Each number is 500 + 40 x the weight over its row's rms, rounded and kept within 0 to 999. Layers, rows and columns count from 0. Numbers have three digits each. The size before them is the row's rms in percent of the matrix's.

# layer 4 MLP down (transposed), 512x128, rms 0.146, rows 287-393, columns 64-127
095:539456490467527513503570457488464510458487520498497468429509468474566470467496459538446529510517497445523495557547546475473456438538535468509504511460498521541494461491567558544557514547545502
108:480546598475545445424471526484432482523518524517537496535512465499556518527500512527527475540543495538534502549524507508460443521476512546471490510483556517427520529538495498537434408492456471
092:512522428522530473499475470511463545443489511481512496505543524471512508510448518406540538460414523470473456528465505526528497579532535506558503474453481483526450518514493388567499506447492503
097:476504505571545459517522514477448515486478497556575499517519440483462444568506519556500499478495508492493447507526471439503536493468495505447465528480431478514478501487521524528520485475433536
002:564490466504509530487498525507479555479500499491519468577438462551532457509549571510481562439461467546586508543564538479459482340537511457519519476515489437497552520510484552455559549506534514
107:465443466542519542469535502423507436535503516509509468523485512502444499516534516537454483384455492526484454476549483545449516489514457492492456549453492482447534459435541504500499548488546457
103:473497494503526599502524536448537492463438453545531576455476602487481403477442522499485506506461471500520486499486464494473509396541542495492461447525532496461526553477575495538526577547488467
102:498514415483515503523556542496442512459461492514496531514495533475477478465517527478553483430523548507477460534513524475588503464524495531528460393559524539494521483443545436540473502414488564
100:435550452493468516483520548537517457482511467446454459553446499389477521518569529455533502505495478554586458465509474505478468407434487524536583516519527461471500528506503536518564473518422483
002:479488572473533430528510484539557443544456466541471574433521581492545448445478504489490440528510505469428458464496444512536507598507581537582486539475536497491393533477490502511511512474542473
096:516489473468528495499474557497550567603561457484458477491523482525527441545443558485546521473477449529484564495447476559524499500539502490552474460405467486472535445501465484492490529436485477
108:419538533511478503404545452576499527467563481477526529527441481474480424535453548499503448501495470541500479504502506481401528503485496476476497502556617481540518459418527522519494534446513547
108:526536483564539563561538551472445458541430521481472498492566526558559405405496475543475490494477503509524429458496548520479558545513459520429434493564489468524486469543535526486517534458464568
107:473532489461492481498460498553449486546480519481479476433438499502524579539485479462523543446532468488542528535496549517445475550563507525559442535502553543524540476491548547502452439496455424
102:537503491517473495496431614520510564507510475486525508493529485471467492497497530523536466545544522494501478472515440474519434464492572507594534468611504482472518538484481537530520434545489592
102:469498586556478466463491521506520531460507579541487489532469476419529521491442504459498514513504529478473482526447381526502542459501476492469459518455565545485460484439524490496582498452537544
120:521461456463451471445485441508547451479470499425505483525493492504571578536505487480557443552501509482495529503508507457515551544608495426513522530499506434505494522497482458539510570588491512
094:510510493461558470464486491478428509476465572529523540515510493491483526490600491486519540390564565508496490525519467473542426469518534440492519447506507439488528571512497514528474416500470513
090:542487444465476425505442529462540485460575503494445488525480451538444507535517533503493522524528511467464552523499540502483413508568439511453531591442540477477516462546541499478519644530486464
070:528519533446516491489473485467502435502476465486470481470530417487501528448517537527511464519527490462520510488476599535499512492501461483462534516513486525534545482490506470513515624378498466
102:559522489426471515505534475531477420467494473445516559482477575476528499488532493517464520528413463516589505533488514511585521475539464534541451494527482565488549489523497540477441442499454522
119:569535511474562549515509514567531518506486525431596448448502563434503540480471490512575517473535525523439527492451506543521528538519503487444516537468487570492562480432444569457472429444481561
105:505476444521494472528438508515590486495506523522430495435448418557460528396515502486445518506584502499466454476467540532497463567536537478462539477492462420476422505431478499520538545507529520
091:532500532552470470550401474526537479443471522473475506453516482494491505481570497526486471544558537478527566420502537519490474511549519495517570495601425497539501563600493451518462515511479579
106:416471471533465562467513525533469490574488549523469510506469486449476537432500510480562522501530520543391517529480526474492520474453502534504487546534539575519485463527593420482508536502463466
103:466524468422468629434536545447501540463496486412466485549444573515434534490519503557511456544494403484511564483464479503495493457516548556466527514439488493463496571555517466479537488528509462
090:515568457512485593510519480486496459533527558476561593476470554528507433513469482560514539508507474483515485562514473551568491452583477505504464436461470561558571509513480542588495562491469527
098:486414564523459557480521508472476487455477489534507623480469555464496542533471513496474495458533459537571534435478531502524528487495458504490465470609486525572531513566478469465489401474512504
104:444494477475501466523434529572478471507510425487585488460489504475551452513554532521567490442447540536505471503504572536486483507496576506519533511473515542510491479473500516492513448491598475
080:531467509489453498563559480549470529521475539425483539480511484515511357551533545492469514567485471444521486466540431484550564486512504534513513497505459463539539407488488598482478477578505495
104:448558482489512526498536555461475614476450541527479514493431539474489538498516590580470528568523530465482478530529525494504463523520500509532535543479486511527405511421464563520539565490541521
093:506502427527501498587434506511466499468482570519527471541487536508442463518480555500494474519526464463508474471513511543492560530541526442517638540527518487540445488551490507515472446454599492
089:467542523508580493493480521542382458521562473503523584469510454526555518471560569540557474576467569449487471496480495527506505551436453500396451528576546434491495534526488518552518447562502441
100:522450506493509463496455509542455440485599450446544523464458526520494526517498482497501536476409490531502533517514517533533555433574505526468525544567469516479451514485518535411469457451479473
118:436453577479428444503459499461478488504519473469446538462490452469471404470477467512502498504500590492442547506524514493481441560509528444481482504447516485539498532535474465534531575485473569
097:527561576458498509511553534493497478457546475541576581520498577591511524485470537476493440524519550498516531461489418516529572469489538498463448477542511519482500538533464569517547456537475503
090:500470522437454491511462553605507442490545464470472562513501554491498447469553538461462469475553496494568478494525516469568527514503562507467452524409457510535462446523535428527443452499401592
095:489466476507462549527453487500560448531528431500560464460523589533534548444485500485490547443532504492549527520563454461493505532562524547427443418488465558542488504498445495406429478537423540
101:466527458507467525532501421499512530541460454469522550516435435489509444474572493456477511508493549469486502395522459502475496481439498511497563475507540530547510428530478461508502463522492519
125:545438449505474469459491545426538466493475484467524479506440521489474531504490538506496498475618525513491537431475480490475499511538581492558610474533486474487492515546543539576497506535525546
105:483577545450483556519461474491530519522494410511496426428443511545474548564550549484535483593582475577493508498517529540500560538466519540481517476593453520562489476534494488493469553562493502
111:511583473525498469519490437582502503499449475518494490484412514479473468531510552474588527542477480450464529549453500522537457448552515472506495577467465458518507525406449533571483433430498502
097:465505534462539422508476475482494475511499505478509477531458506505533607507483468585527492503466535491492499439520509519488504562474528544460536416526540467510455524453491555483412520484561489
102:507509431456396560470470463500452464425489561548458426456458498504481518523461462453514484545537506499515496528424538504548479475524496457516458559524501466527505455589466535495477424572506476
092:475447533544522544535516505445507529436502559497483479555527528481472477436551483514484513510487494507495494552439565485583499524520506469573474435397518533510501498548527465393475500505507465
106:547475542461509513500479429403512501397537461517505556538553484520465408465472473532478520444522557521506480385492485496475472573510521490510550479487555504513525498428476570552500530449519523
104:492449471510418549483526487515471530437465585553464552503550525532460458480511500426497498484444514486518510492480584542445411483521460468565519462532509503489548534508487554488483466511490492
110:513453515520466477515513423491501518501511522472509469534509487461520493569417545488531550493546507520502505562498466490476537457514504481493537534512576469462546563473465591440532429448486505
097:520459507458525500552466506535510497464459513576476493453502544509555473499546459493605534538541478449504477509487483470518568456586472464483553552504540470479476477458561546552458483523529510
094:519485464512503486464511516555488508421541512474530455508488519459491505528414473483573449516474465479437511544459478479450499520414448542468476579475476468502574438503540503475524513516442539
113:516490504446504543514444583433489546515480458537502470484492555550474571585511457487509506466528550421508572485490480585510505475482467567491479495496498490515494514501523427497533510560492541
103:454552501509582555470520474519540462489619530524516464445482471533527461505494548510447488497537465539508501518494519509515475503504523459566571462569564531480507491512494372528511402498530509
087:506509567528587543421570491506538538453483515513438500532523501483452448514480500541462434572518495536477528446543538492516505449477488469488472498438492539551474468529453496449447519570524525
101:492556543456461523500471548442431532542541453521528498470553514483526513432536513520495511465581547415525534495565560533490459516471426492544410529526452431471469516504489496543540500512535480
099:502492458507444476441490573468510422457420449489511408521449525525560488476525527550542460507477505551534555484491542508470520458478431492469438533543515525516494497492551562418509472539489463
106:586526499504468543463505561486517479508470511451418495546490510511428531587500501412423564599452521506536480525464593479501486438489563545481478470524526542521484518510568476593446475445480476
087:477501514445510563487471509522530481459517519436463541511522525469474457519461488499455537499481493573470517486530504509485537491515479553481528496610469485516539458491550465497508413492487461
101:434481521533497510496499480451469509426428556480490579480451487522512521471436527463489479482446533543604375521514496527502517481525457544496522555525496528468525469440513459456480440516448534
122:528510485523525430502529483455504438495535495479483438474479478538456494476523489483465526588513490457448518477503474551551504480556464575428530538420534546502512514544491461528524573475573539
109:454515497548534456436508487479552533476546470485494498541460526476529513502479513456490494531437488492518509523456521484473507548495466501498493437515548506463545564515444526482505380444438520
104:494446509436471513515523518527535440475519477456516457579471576491505526520538411444547517485518427518527467521513482445531489464533536492479602479532555484472510476477440521498402507527459522
113:434521518487547522529514493570475545407477549529513511469534537558462491528543465430513530449474551459575516567472478449455520473434504614478466518525481468460599536495503602512544489479463442
109:460542466432524480483588535537438472532514537577426501585536526484508526478486504507485547478489487481483514531525518448401502482441464491569543510474511453435571518441483471557467499474502466
103:533456505380581545414524505498537485501514538525504557564493508526532455498580485488595427518509514478525495559483454550441524501523519476487431498496521532518506516499519455523459396504501443
002:447539553458434490533468568548457502546502531470540508453492458525529532453454448493526478598550539501471473486441508505526582636449483566501510445425543499542494480520520511562440500517468449
099:531497537568465523455482514492599537504465481440498470508494413521471469506503483491428489535501475536480533535479487522568469525548525463492518470466489522496536490539517523496514433444462487
106:486513505534472562577457433492484440509455461473509512454507487551422527541513554461474497543404495506438527557492497455473555527493514527543511490470576457518465488477523486508502484461479478
100:512436478438454544524450452544452514524476456563495518517553490519456494510519450502471477433512493522537495482497574421543565438534563529518489508500499550562532553489501462521478470548513555
090:536481496572477512536485506519445500529454464506549521547567503437476443518544494455559435463500543454505536487507479496464502501453536523491508450535500390577500445521424479479478477533532478
094:480459405503504514510479453555531448474507475462483477434415473419504515471556460499432505486541454441468496505489537525486446482464527497465468515414500490517476535508521535451504548447543472
102:467503438484485534458492501457457516482457521460444552562535553417515520460459527518506503428477517572456468459566570506485534517428509496473449503489446478480488486449470558485465458397531549
092:454534496472500520494426553483456474491537530507413474561424492518478521536478479441548452516487424478507467494458551540511539470467469497490451489470539495466502477460542494523543473484489512
110:482495525465523410532458491538458619484405470563487509475494471475546471525476596590621474554565489506482502482479529537539521552526521492464509490552524536491462462484504519510501496554493514
116:435518522475549561503553499534465567492504501567529561518482536475434445433510496478538446544525442505470402453539477476526444445436484494463528491575498533478482495506513505491488429489462525
107:484490522537485591507478506535481504415517497474463429531535511446469465515509470465528473550520503504461499500486545501514437519495534571514591541521508570506508517510470499508529402519506471
108:471485478456490499502589519577491501453483506545428532558509534525508520477532476506451521506453501530558499433534416510515527476467524462488523555587520536489503453510437360489515548519552437
108:560548530554484481518555469524505500471504467554451589507509460450443436500533505592534526563460453500518427544524509529553523520519539458494543523492416465517495438493529530568497422548573472
095:512537446447559496486539491582502519509504439513483577497470500510469558472530461459508524549514451473499446448547503609514598460472493512482508501555544463415503474482578541493471507492478479
100:496477544564499495422515553477457481460512481533460578477522455471566507566466488425523454537537447551557488540419528497494495524487513520549476469522568490540480462480477482522512464530469505
102:467537521561516510505509539484540513535525499585501464479425524504558485502494474501496533497417532460418516439448455465491477486548489514470394438462507480458367474510535496459474420539572515
114:502507511445508571499518458534545494485449525560512506476464398499509504551465508489453391492555464544584571458512481550531455508516507453529482473570452521516567395481477518481513498529462565
123:434485459502508461501483547445581501549517477493475491528549443529456499509486496510492467593519498435526516430541500507562516539615489527499558516496593466482494562532470502583511506424598514
097:546518519518470496500536568473453443408495508470529514548522483481478471452517504515500475530490470499483544545444487490455456547516522503527522454494496416496528473562490475575489413496468541
091:502524453559599422574526504559516431542469506496520486430449463483478488511514525485469492519434445501573451472528561473528597516498490504514566544577469450532502496488507469534504441521522536
116:512506437457472504508525520540496458537485484486406469588515502438520515533510452535525404507485474488464482501453487514534539550476504463492531427508493464453490560453510537501451562531551503
105:463485454515493513498510548410521543534564554517470493498488496623460499478549500492535370606453520563509467451525518466491479514558457540507570449520501507552482479485517497573478489498489466
099:506552541544492497532563444506533556476463509450476500485462470585514520533479506479483527563514436501564478448532431499514535514489394532549515441490470504505538529549409515541467414505524521
114:447545543561467598462429418459522509557566543556506493566472445508499509578482424543547489479438517484453552532578497508505570505521484503585573456494457515480526511479534536590481524505470539
112:525499399533453543501503542519497462529555478553495510538510520423461522472463538451487473508526485486461482520479524489482489512442485532486510581538476480480449479483511534450473536536449506
116:479519542475527551488531457546506415529529487396544461508514571475497500433508486504504484527431500448464514437472559495480495567460485493546469567541512505496417445501551509468557542477570488
118:488427446433493503438519521452472477549471507529487521459497521525488545446470466496451493481513543532480538550427530516571518476491472525607480494421498550537524414488494516516455527551508463
094:517592523473530441524492525434492490519493493549519451457556491522520526522547516495551467546528517467512465607506512464524591493558493459528452467463557495501503437481546485510463588505473531
096:524471406485485555501570519509511502469475517481523581456464472508530503533521413492525504514546516506436500525540490445508536524512475478516441525509577530487540483473462497551520493488492490
121:499498516564493512522454495495480479444453474496520526537471454458555469489476449551479487451453509534471507487541497514502435513521556481496509485506494512487535550477506454520535561533488470
101:490544536530586527484507480451482431538482564469543535548463466463531500506459369502513498454463469523524499550529493551577469443491509480536543444474562468591553499462553496569517454514542547
103:554535447546372522571422486500514535475469497530592511483552423602480513457450494498448466494533496457470454447487538557518490477449553501510470485489457505487502549486440460475456469487520571
103:439475538564521533427485461470463535457444505540556507521364407507429553532569430477460509454532529548505493455506458492413527566463485464451499511573527471451513536509496432506537493472515463
002:482546550451452482550474600481515534412509504526590491476528521548495514481428451446492544531479521460469490475548416443465591558487494507487456491543549484473528487526511480492486538502444574
002:510537479469442532524513523566468482554491517570500465547538461530502473463476582516538555496576506473532545471451490515564521535489534477471513493450472468530546518520511602518444471519510466
100:432503517465414497525515473509504542462543480460495581504448518497420539584533480475532500439531539517511467483543521479421580503506460517471522502462521510527553459406442507581451394607451529
115:541498438471510514527522504495514452488511505446486453528465573492583608578539475574479516449489492450509498528483473482531496517540455470391413542468525508484539426525518474512518585512536521
101:453545459553456523506483545509472500537520510446495532528434533535447456546486502477530512454455484489516458498536410515547513524515511477502469479444479536530510494494548526576488488490512503
098:464487480465489570465499529528464555491485503527587427479476508504452491553535479488440548486433529576482487476442521522525529539514541497503539538475467593514491571504482512502519434457464480
091:476513573477519520463493504501434494462465513519528474498490457424509507534494502452528514521475481461578509516504573475503529494458451535542462519538472512504453505563543540504448420543527489
103:509456490456540440488525596550509487517517573498544564534442515518557444506519479424541563460469530620548513473522462459589524482510434566503565509490453538492544526459523558468474470490564470
110:570513500541457521488460505529398481539466528518499460482557498471575477415498480554541495495472477517444459477468448529469516511440497467517451449514573490503539471493470527550520558482559515
081:496604521497513535513551551548491488477485474459505509516531480450503504474555513491527481483514480485540453489514500470481503537482465495480486482517470476494463538484494471529460345485486478
# layer 4 MLP up, 512x128, rms 0.157, rows 288-394, columns 64-127
104:565552536533491465467489562392493560460504485370485465495494444481516470541435529459517521542490490499475482519547486485539514516496539539494506518518452571499510577545501494484512554436504452
099:495491484472545454425516591494466484493513558421434521518439481518558468575519486586450420521453563496471479549576508500399488426578465475503438510496539508521529459492531528490520533439571526
102:504487547448517478477486475458446508463521509467459503460486443520524462513562560500484466415504492476477491549465505515543510495445482461550466591555583486487439488499499538517481518415526507
003:537510482556561512548430453478581517455569432499485518558516520445461485525452476532535487498489477516474514516450473494519496530559477557484486463510595564523482527539526483535458463491537461
108:458536446555465471497434536448489513487495497435473515476545486529551534474507477520455568425552454465474559542567507472458524577457584410570461490443507480500497483480520469491536562500508514
107:559460445466503488526543466499589424510450447477421441548488551503528433536516503494493464514509455439485514542443428414544487490583521537498499564529486556522533529516498540486573547493499509
098:525498436487488447461537440485479493496499503535470489523457474530509535560591467438482432514530476464470457532547411527440503447542493500409525590499521510505537535452514430529524546469467508
099:464486518537484548533534543488478478448527556527452394528569475495466494399533505551500502497546579533504584538517555445487486475443414528483512531489507456446533483476497519564529492495601485
002:477504517486465518495470558458455545526483518451451556543529433484444485475526533480546520496529540552509443486534509568437499468498514513452539539468486461503547507536493514411482515565497518
104:553510471521524548480481472439509534536602538498484533507514469484527483492568522539561490501538476478505548586458533472496497496471470471460441590525488491517463556491464494512534556580464584
105:471572544524519446495527458478513495480571521454435538440396476505497520478453553459433473525493435573425429486473442478426467500534480494540551557514488517538492461503514560521466528492521517
112:441501481502515426430517532478530479466532475504518521494543477486510468513541433532473535470496520545467534509502564475466428454542382502504465572454588465498577536488530547508481517470471445
101:538522554531517488457504572467588448532548527463487373500496501544573545494507561560518511584498551459493539522516463558420491509531525455533442520473497494488524534544532579513561539531489486
107:488514441510428446439568466515517445529525498470541486463522460473518464502529483560540551468470462439473602514492520519519516519531412476460440517457481480500464503495475474470491519565472447
100:541487531522472448524405464541475510465475598483481386421486465466533555456445495483563536494542487485438524538430535480524480489522583520541502553519505499471456458506429496495528534469525482
110:520504504454438465546451469504497457538509467494447504517395460510484491536544472501442506499462488473453500474430530492487472445555501516450449572464526471467577604529524501486472566505429540
103:451497435450505508480546483432517485488498504495486479495519446493486482522532574490511500446510464440522511502482507470441475487484495465615422494497574544441455571539508524468514525512519426
082:488480420496470432504439552434500463490505506446438465456458466575474510486546479526451522468533476443459574511532507523461420522550472496460544561367531494504485480542460450459516544517541452
092:505488524530528428522394503520470522515503519496462427487480477492521481464522502527513549547542528486411479534495543525489457500487546509486471582494510534511527480552493519536525549485525451
101:484455497482516517525519511514539471518498505399519472457474521437536452436476509506525513437404602492502510531570516424481426451512518472583454485519547527460540500506515460518480548512547484
118:539538505521502482491571541481516466515514528419512502495470483454575559471485474547456503470575555458462497564477421500503471457544504444472514525438577575506543497518496576486512531470525477
099:546525476463478463459499491425564538464556503489464426453530424526504487493550491511447532517552520546487531551406429512500437527529546483457548515466494475436522570493518538553527538434507535
102:518488493532393518445443429515513463586507527479488439528484438530539555487551537563422473454475555411489544497454523488508466520503412521543532505537514518530492504463552505424488513500504504
098:476409441505404508517477470441514500519486467456480526415485539560523525407515589495508537523524582533397440507432508498511439539503516477513501525481508550528425546532494480494468538527504480
098:494480479543571469511493522448486446534569504535451477524563498481529517537488532511486603541500535470528431433460486479523459530482521432509521531463499544552474475492474487473544542475544444
100:500500456504573429457523497517489478512522535478473498481544479475547501485525522552507481510477446447502503441516470407510452456489498488519478534448623543490452440546575440413463542462565521
093:508521467481480548561451495524486461539502508432456522470536416442560525515450531513432467545490527556491460457427561494490488538477491515519478489540459556571450482543504433449539520528521456
109:534493489474486384451510473512524492490527485460558505506519477467531460526488513509533478491490515494474482520443468521440452516478489475426557533472530458501487541524514545495489511538503531
095:529461406565429543451401493449501534470527501465442452435516404552470465482514478484477502506536513503451495550530469429531492521491506482494480505497583495498496538471507498545501517487456505
107:493492454504464482497445446489495537515489558452452433436557484533469449389494497548530586505442540461470539538497470506540503536500486510451452546478518554543460489432451558473515534499585493
095:542496443511412496454450471481515487471574549568481469462548390557493480459464532527400503489571524482477527537480436449522390518499532452490537461439539513498416503511552430478541511563526524
099:475467437510482487443509507503511433506540479552441557429486505535495443544525432536501517454537521541440554519511531564534485446539529466552447530428491503472513563480498551468533505471489554
099:533488445510472402525533452465511478535529541515525503499522422516479503471532458530480497485456597423462454479512482581554530516508529528521562559456533469520477541474441467491448539568475418
105:441479500487425474494552517487503487442498481510451474459515454522456480468532514519463513491511457507428519566476495521428460484539438485500510548443594504493425513573427415483514555475571547
099:526446483460435515524454522491460509476537455515492556528422483577498487490565574586535509528576452515494568549486504497435399489541512477469476539537491488479501463502491494468575530426487505
103:517483551412544493460486473461461476458574507535486522507534492460487482510543549514591481516445496426500487504437507493503408446453494475481458484469556436447501430548492507503524517462533492
101:495540556519505439437479440468455526568457478545468544472462492520468485540462462482549463519508466531424551481515500461461475507460514561567584492433534490450570488506548479527516545431589460
109:530473519571478459489472431492545504582495529521518552450485466523530510558576457562522469480477562513482547517500465476480491519480462460514475524507581524471425470555453471466534524546495547
116:510450475446555446448440455462540492601513489531449486447479426486489530464537478537475539502553441505454561495513507521542440530534494520515471497446532513469473514519517532481501522482445394
105:507506492497489457482473500456538520517584491478505450440489527552534514587564553428538546557517534541493534556517523516476545474503482484516455516506486574510532472552421476518508531559610524
112:501518410480420497498547498538537471504588518552501465503554511507514472447401484489428460543496503544493457496458516448446457489526428511468510553465503511500472577534512546551546546588534481
096:559474484522529525565485474493551467443471455477447475500457536541434446475510427540513485496550498450432493478463486502512546531542514542543392493473519474470486524564563564474554505533493449
105:498489420480462447483468465486449525514507466555460474519445511511527464480567508546523504517520509442449544526444564547458534477541525514560552517527517498470556540534502511445484567500482548
097:492490486484481486517535517550474457502520527415485490441439537553549489457469528536465461514494565472380507551467524488571456487546563510482452476534509531467402532507537488485489532510489549
109:446535476530547528476480552482519559554556535479522386469522496493585444503479506543530547498490544466492499455457495479452460521497454524535456499488442559462436383507506470525514547446506390
101:499570527462523476458510511464533552517501521496496508494445508529526515443517532556491570520438475481502513589523452544454479537456532520448477523507511515485468537600490528494470539555470473
108:447544556524527527488451496475502533486480479590507452463534475480484496437615569508509500482561515519483459507482473433449428483532459544500492525522453472474517481488506494533585553466446492
103:460516490509469507496449409450501527465525501518446496424463456509392495497503558512491494512503497491502495502516542466464457511481560447536503533486473469487583542519447531523554524497560560
100:546522497502526480523471511506530518492484526522461510472424505511554502508490613568551452487495484566435450541462527502456456517503562593571537531565521542452488501526490412553502534482541483
110:547508507442516465497421542520529553530495462459490431423447491513558530527528501579532455547526495460447508521428448494509472486531486551531532502472496512458439551452477446515463569435494516
105:463515382509448497450498461520450447545532500572540473474518467540548513482536498584435453512510538463450546550505469447498502459554465507455516478399501484439467615516512436481519535499511597
098:484524422478499475476462505443493521545524519408471495466420540494583519533472470526467518459470492484467512479514504536483490452535507483533503539490523498431583588476578550487502522435502515
106:483556569475472424446437501505431532456491491487525468396460499466411487492486549494546539582465487444458515468467464542480407593455498479549569538500515520500494449531488495503513527545508496
100:464432414469476465479537458455581473553516497485438484425529467513542520457454515454472540549478486560506482542535574552502449517521480519434490519462494537459461480509573520456494551599455420
111:507453509503522514476489476473474482475479458480471524521514455459497497464564555522502495421513498464524439513561492501512437464472423443574518519485541488528468459480471473512528558479582482
091:489418463446525480440421509540552506518466528537441454463584509449525583433501504529429442441473550525414520489456514477503426403520478510503526506451578516526490534448500436479512523456515520
105:517486484555462466454503511429560541416469495413460473449536441466444492504527513497482492520435551468543483556476488468487533494565510511500432551486548496482549536524456484488533504411577415
100:525510512447492522403485444481572512483568508529473419459532471540487510527468466519494507466473505430474514580423480455511481458554465478474520544428521521406482516570485478470537561466554557
105:514462457528525400479477514534541521506506538481503465460495482444544535447445468471499542515488551421480513524477546491491467479507487554531486555426508579503458529487502471489486513474503527
106:544485469493429521461432443469474523551494479528456471518437486570474558518520479444453471499601521479499529518445486482436436501536564490579530521514487483482512585517568498559561538466579512
117:514524404488470446496464510501505547552485529446500537457490491499466490479437572431471556462471561431505484551471544478486503471534551569542474575487522509509511527603548572494447557489554476
110:558558579514529510508433472466490487486535502514418512507482510556487550493484510494476562512574550567440490482461538537538458505578497525518498567525481591521505518502459554532562541469458380
110:508476404520524534430531471436500451547541545510486525459430507551468509433486523463482558482543446416452509530465459536463403544484491491572463519497462482547447489535535476462506517497499526
003:484422474474508489450580523529505480501439604454503488480501516457498504473530520542485481519566459492527499457526530525514449440484504475451516521515475532428496458495462474443557528517468520
096:568451553444453457470501505446531561482491476454447490460461521511459512548433544522493507506537428468467497504431506518522472480538438473560531522482525514502581530574521507533575538475611464
103:494493414524501469528485504485481445520501498425492488450511415544481499459548464528497573506496523450451571529567485461423468531477530521514491529450577499484450482508504464483466567465489424
097:524520459482484442477541518560454502495513495522494480482541470520515515535473506534486504466485498544447510471508537499493510542433484552396440443475525496475396502495519475513491554557506487
097:527447533473537460503462509497513521517501558550476407463404489519552548429463550477513495560418434507497429551479478499496533506566486505514465524484494536472499530512570471430543543447518496
102:490546474444531476489445452490498508517544492563453448522489480492554479453486527521486544496566564537484490507474475438535524500497388502477483610556504578521473485444563474516534521459473451
101:489510406555502439496469517399463541459543515458453482451526472498536517535514495587503460515413451469481474522470528509457502455524525416531496540511547540491519494435493539459576495434578522
097:516465511552409496472503463494477488503526519470559512449514478446541524422465484505478536498500505458474580594439511515457460571531506517563460480479528549475448494504511468543452541434515535
108:462416493520501509466432457463490556438543505544473513520519490478560506444506573511426446482530508421481507554546512449464446459486527506517450502513502554443442492504542502539541520448535484
110:508537445438558520536478481475538555491475482407511447426512495503470544447397511529480518510525485497434463470483511555556406579513459469463502532454455557478483489520464442527511561549525513
106:449485459559527513446536512431537491464492486466485465528564523475489440425560508449490577514555583498471506490481442449515410558505517568481515590505485486476490490426492502574476505438511407
109:537530430460496478474513434481629518520534482508492423470557465517516509491465479538508538467597552472486477543411499542488526568489493477475496542471455560470458509514487416517583550447525537
102:515530464604489466509468482474501449529472514487487453435461457459478483493550581435486500595506492487472474541448501539572461553468524598435448529418504490412437511530524546440536518556515497
095:439519488613528487571461514474507485595596502489467503539578494489607487428506466566487417515558593518494507508534494448506458395559482534512472512480519544472493446542513486536542546517518501
107:549453524523450530472464509483534514487517518475369501464542448473576496478514463490510436450494495494503511618554515481534475502583463525531407577448513489495499527502500508477512543592494516
105:513515456441522415489468414485510518515533435559406418503532500513517509482498525503412507510468509500472470459477458478417439447503495444526530542511508464531583579484447461560494525498469429
112:534462432552474458468573461460521448549482507439438451475498526480478490410564446474474500537532485479496516491480457542482446459571434472492461498441473523428552483464525445438483543456505589
107:546529449468500453481515548478536551520571470495436466451482418471472493528490534569435510508542514449464576516401414524548488449502501515523481540479502474466541547528443482501573536444548535
099:599479502564482495507514526406516485499505499504468490476534502464486495502447491545538451469483486450494509490441573532489425537501522504513520524452495422483540491533446466439532505513502610
099:510431411529486449434496504486455498561537497483510450489494435464540482526534419502493486496501530435511513500551495501478511493579513501523506529498574456488527515437451504515592521533507499
107:445524494468465478468476496454458581441549505459388445508449469479488514526518502609511479438493506474482566512452487501459477542542430554515526521470552469485518564497504450553480565531567467
105:502523453465532472492481446461555505468463519539491490437429395536441490508566458532468476533535514536465570485459518512401508512478470505483459583502459492464525518545489532447498540479517548
101:530563442477517497510502491519601538476618510431514474510497488561573520462541489477515462540523525446516550569497452466479559485541444448519442498458495543486526529561437452478511533503487461
110:447519512561475528525499540426471478525559545499447513528426438481440488516513477570506501506478528488454508598545505503498509457551435526542518509460490457506536499500567559470515530500536491
107:492458464492431560481440529460507480546526516534466519498513487516486507503516479438501476469516436396465522490429534457500511495526539514538412549460552476531463582493572477493561551538606506
109:505397532472450522519458450485508523492532452469515414489455516534483506432529483555519472511431495422468494440498515455459493583476513463511450544524548515475466522528570447478610547491558467
115:554513466532467499484447478462504466498504509532443519562487464464491429535561497495440525462482493445505542584516522495458479431589471512478454650534508472514564531500518476524574551474562516
103:514492505498516399469476512458473546514530451469429392460499488474498468530540562535500482592510495466428491422456498474476446460533526538522505498512508511506577511510437492511549537485492468
102:464460512447440534453517430417533442538472526490492490473536483496533499414556506522427497580519491493483470523519476483509431467534494474486511606511557544502506587512487519516581556476503579
106:533479461519418460484458426511510494468422484496530489405450430476486576524509500566427543526564563488486452495496498452587435557515518467462485479484538491455418540486562476533538562504499518
102:489513508469420465546510544484513497471474426493484432439502444515491547497536523481485476564514530497476475498535448459467479535462522521482466530461525557430471489652473489439507516451497441
103:419496396520454468571523450467525431547555479483487517531535442593531487456604549523349537500534546462473506544526533490508498486521473472456465476422491573425498527487519557476478534509449494
103:472510505554524513526409426483515523587481428520487511518497482528578522482465518520423532457446491506466513524472488506512508507561458466513451521453463566465430555474467482400573555505444431
003:460466458530537531472458483464463455514511447440556595586464465492431485469469441528511463500568502537495459499479506530456528523511493460464524523505560588389466467493508456521577545543544493
002:478499461515470497498527529432518446433473515527532542546492498499512543505478449501511533457574482468498563461545455454499476481516494577516537524526447509491501509581523529439554464542555497
096:478478471464437455476430444507565484490461522527507453481515454430466527497501507507375468533522601489454507485483476536507474493533521489444474549467499504549520511574469461452540523550442516
112:568575492492534514510566454490542500492493573565474433471523483540606554493533541557491550480556600484488540537476461474464509414561512439579439530454544464463493495463511529532537536502507497
098:562491423523467502546502537457520498531478520493436471509530549513521509489432513511528507470519571505463488554494481447478469441521528461537490571536456491439454592535482517489558545467495530
103:466446483517499504511466509474546535423520577485515474492484475571479479521474538463528605417509554463483510517461473445507505615523536519465500577514504544536530585514486508453525520581531503
096:441543510477528482466506462467573551438458515506485437525511457503468492536537533446493596462539505486483460572477533426476447412447419475526432531408458513457539464541476528527517511497593446
107:509520483479486382523522495440498540561524561516488493475538486506553522437456472498495506481547570439466540481496503551450454536410520544490536499519573546471487483568442496540499539498449413
109:527515444513475494464455537418516525601566513482518450348459398458460561492430521479443509458497540478499489578483516522538461515506571520491551535417550529460490523531488474475489532474449516
096:551461449507527405523407504456538475542566541473455482433516507588560554451417496453476504475474540491472536519450496484503458512503470477504509501421523550517583503543492498439530520463496508
087:505441415544491427513447461448542541502518542466474494507524446514558491487480472548484479503512538532430589544428487453507465529544405533496557532421545510493541487505523580522476542479525477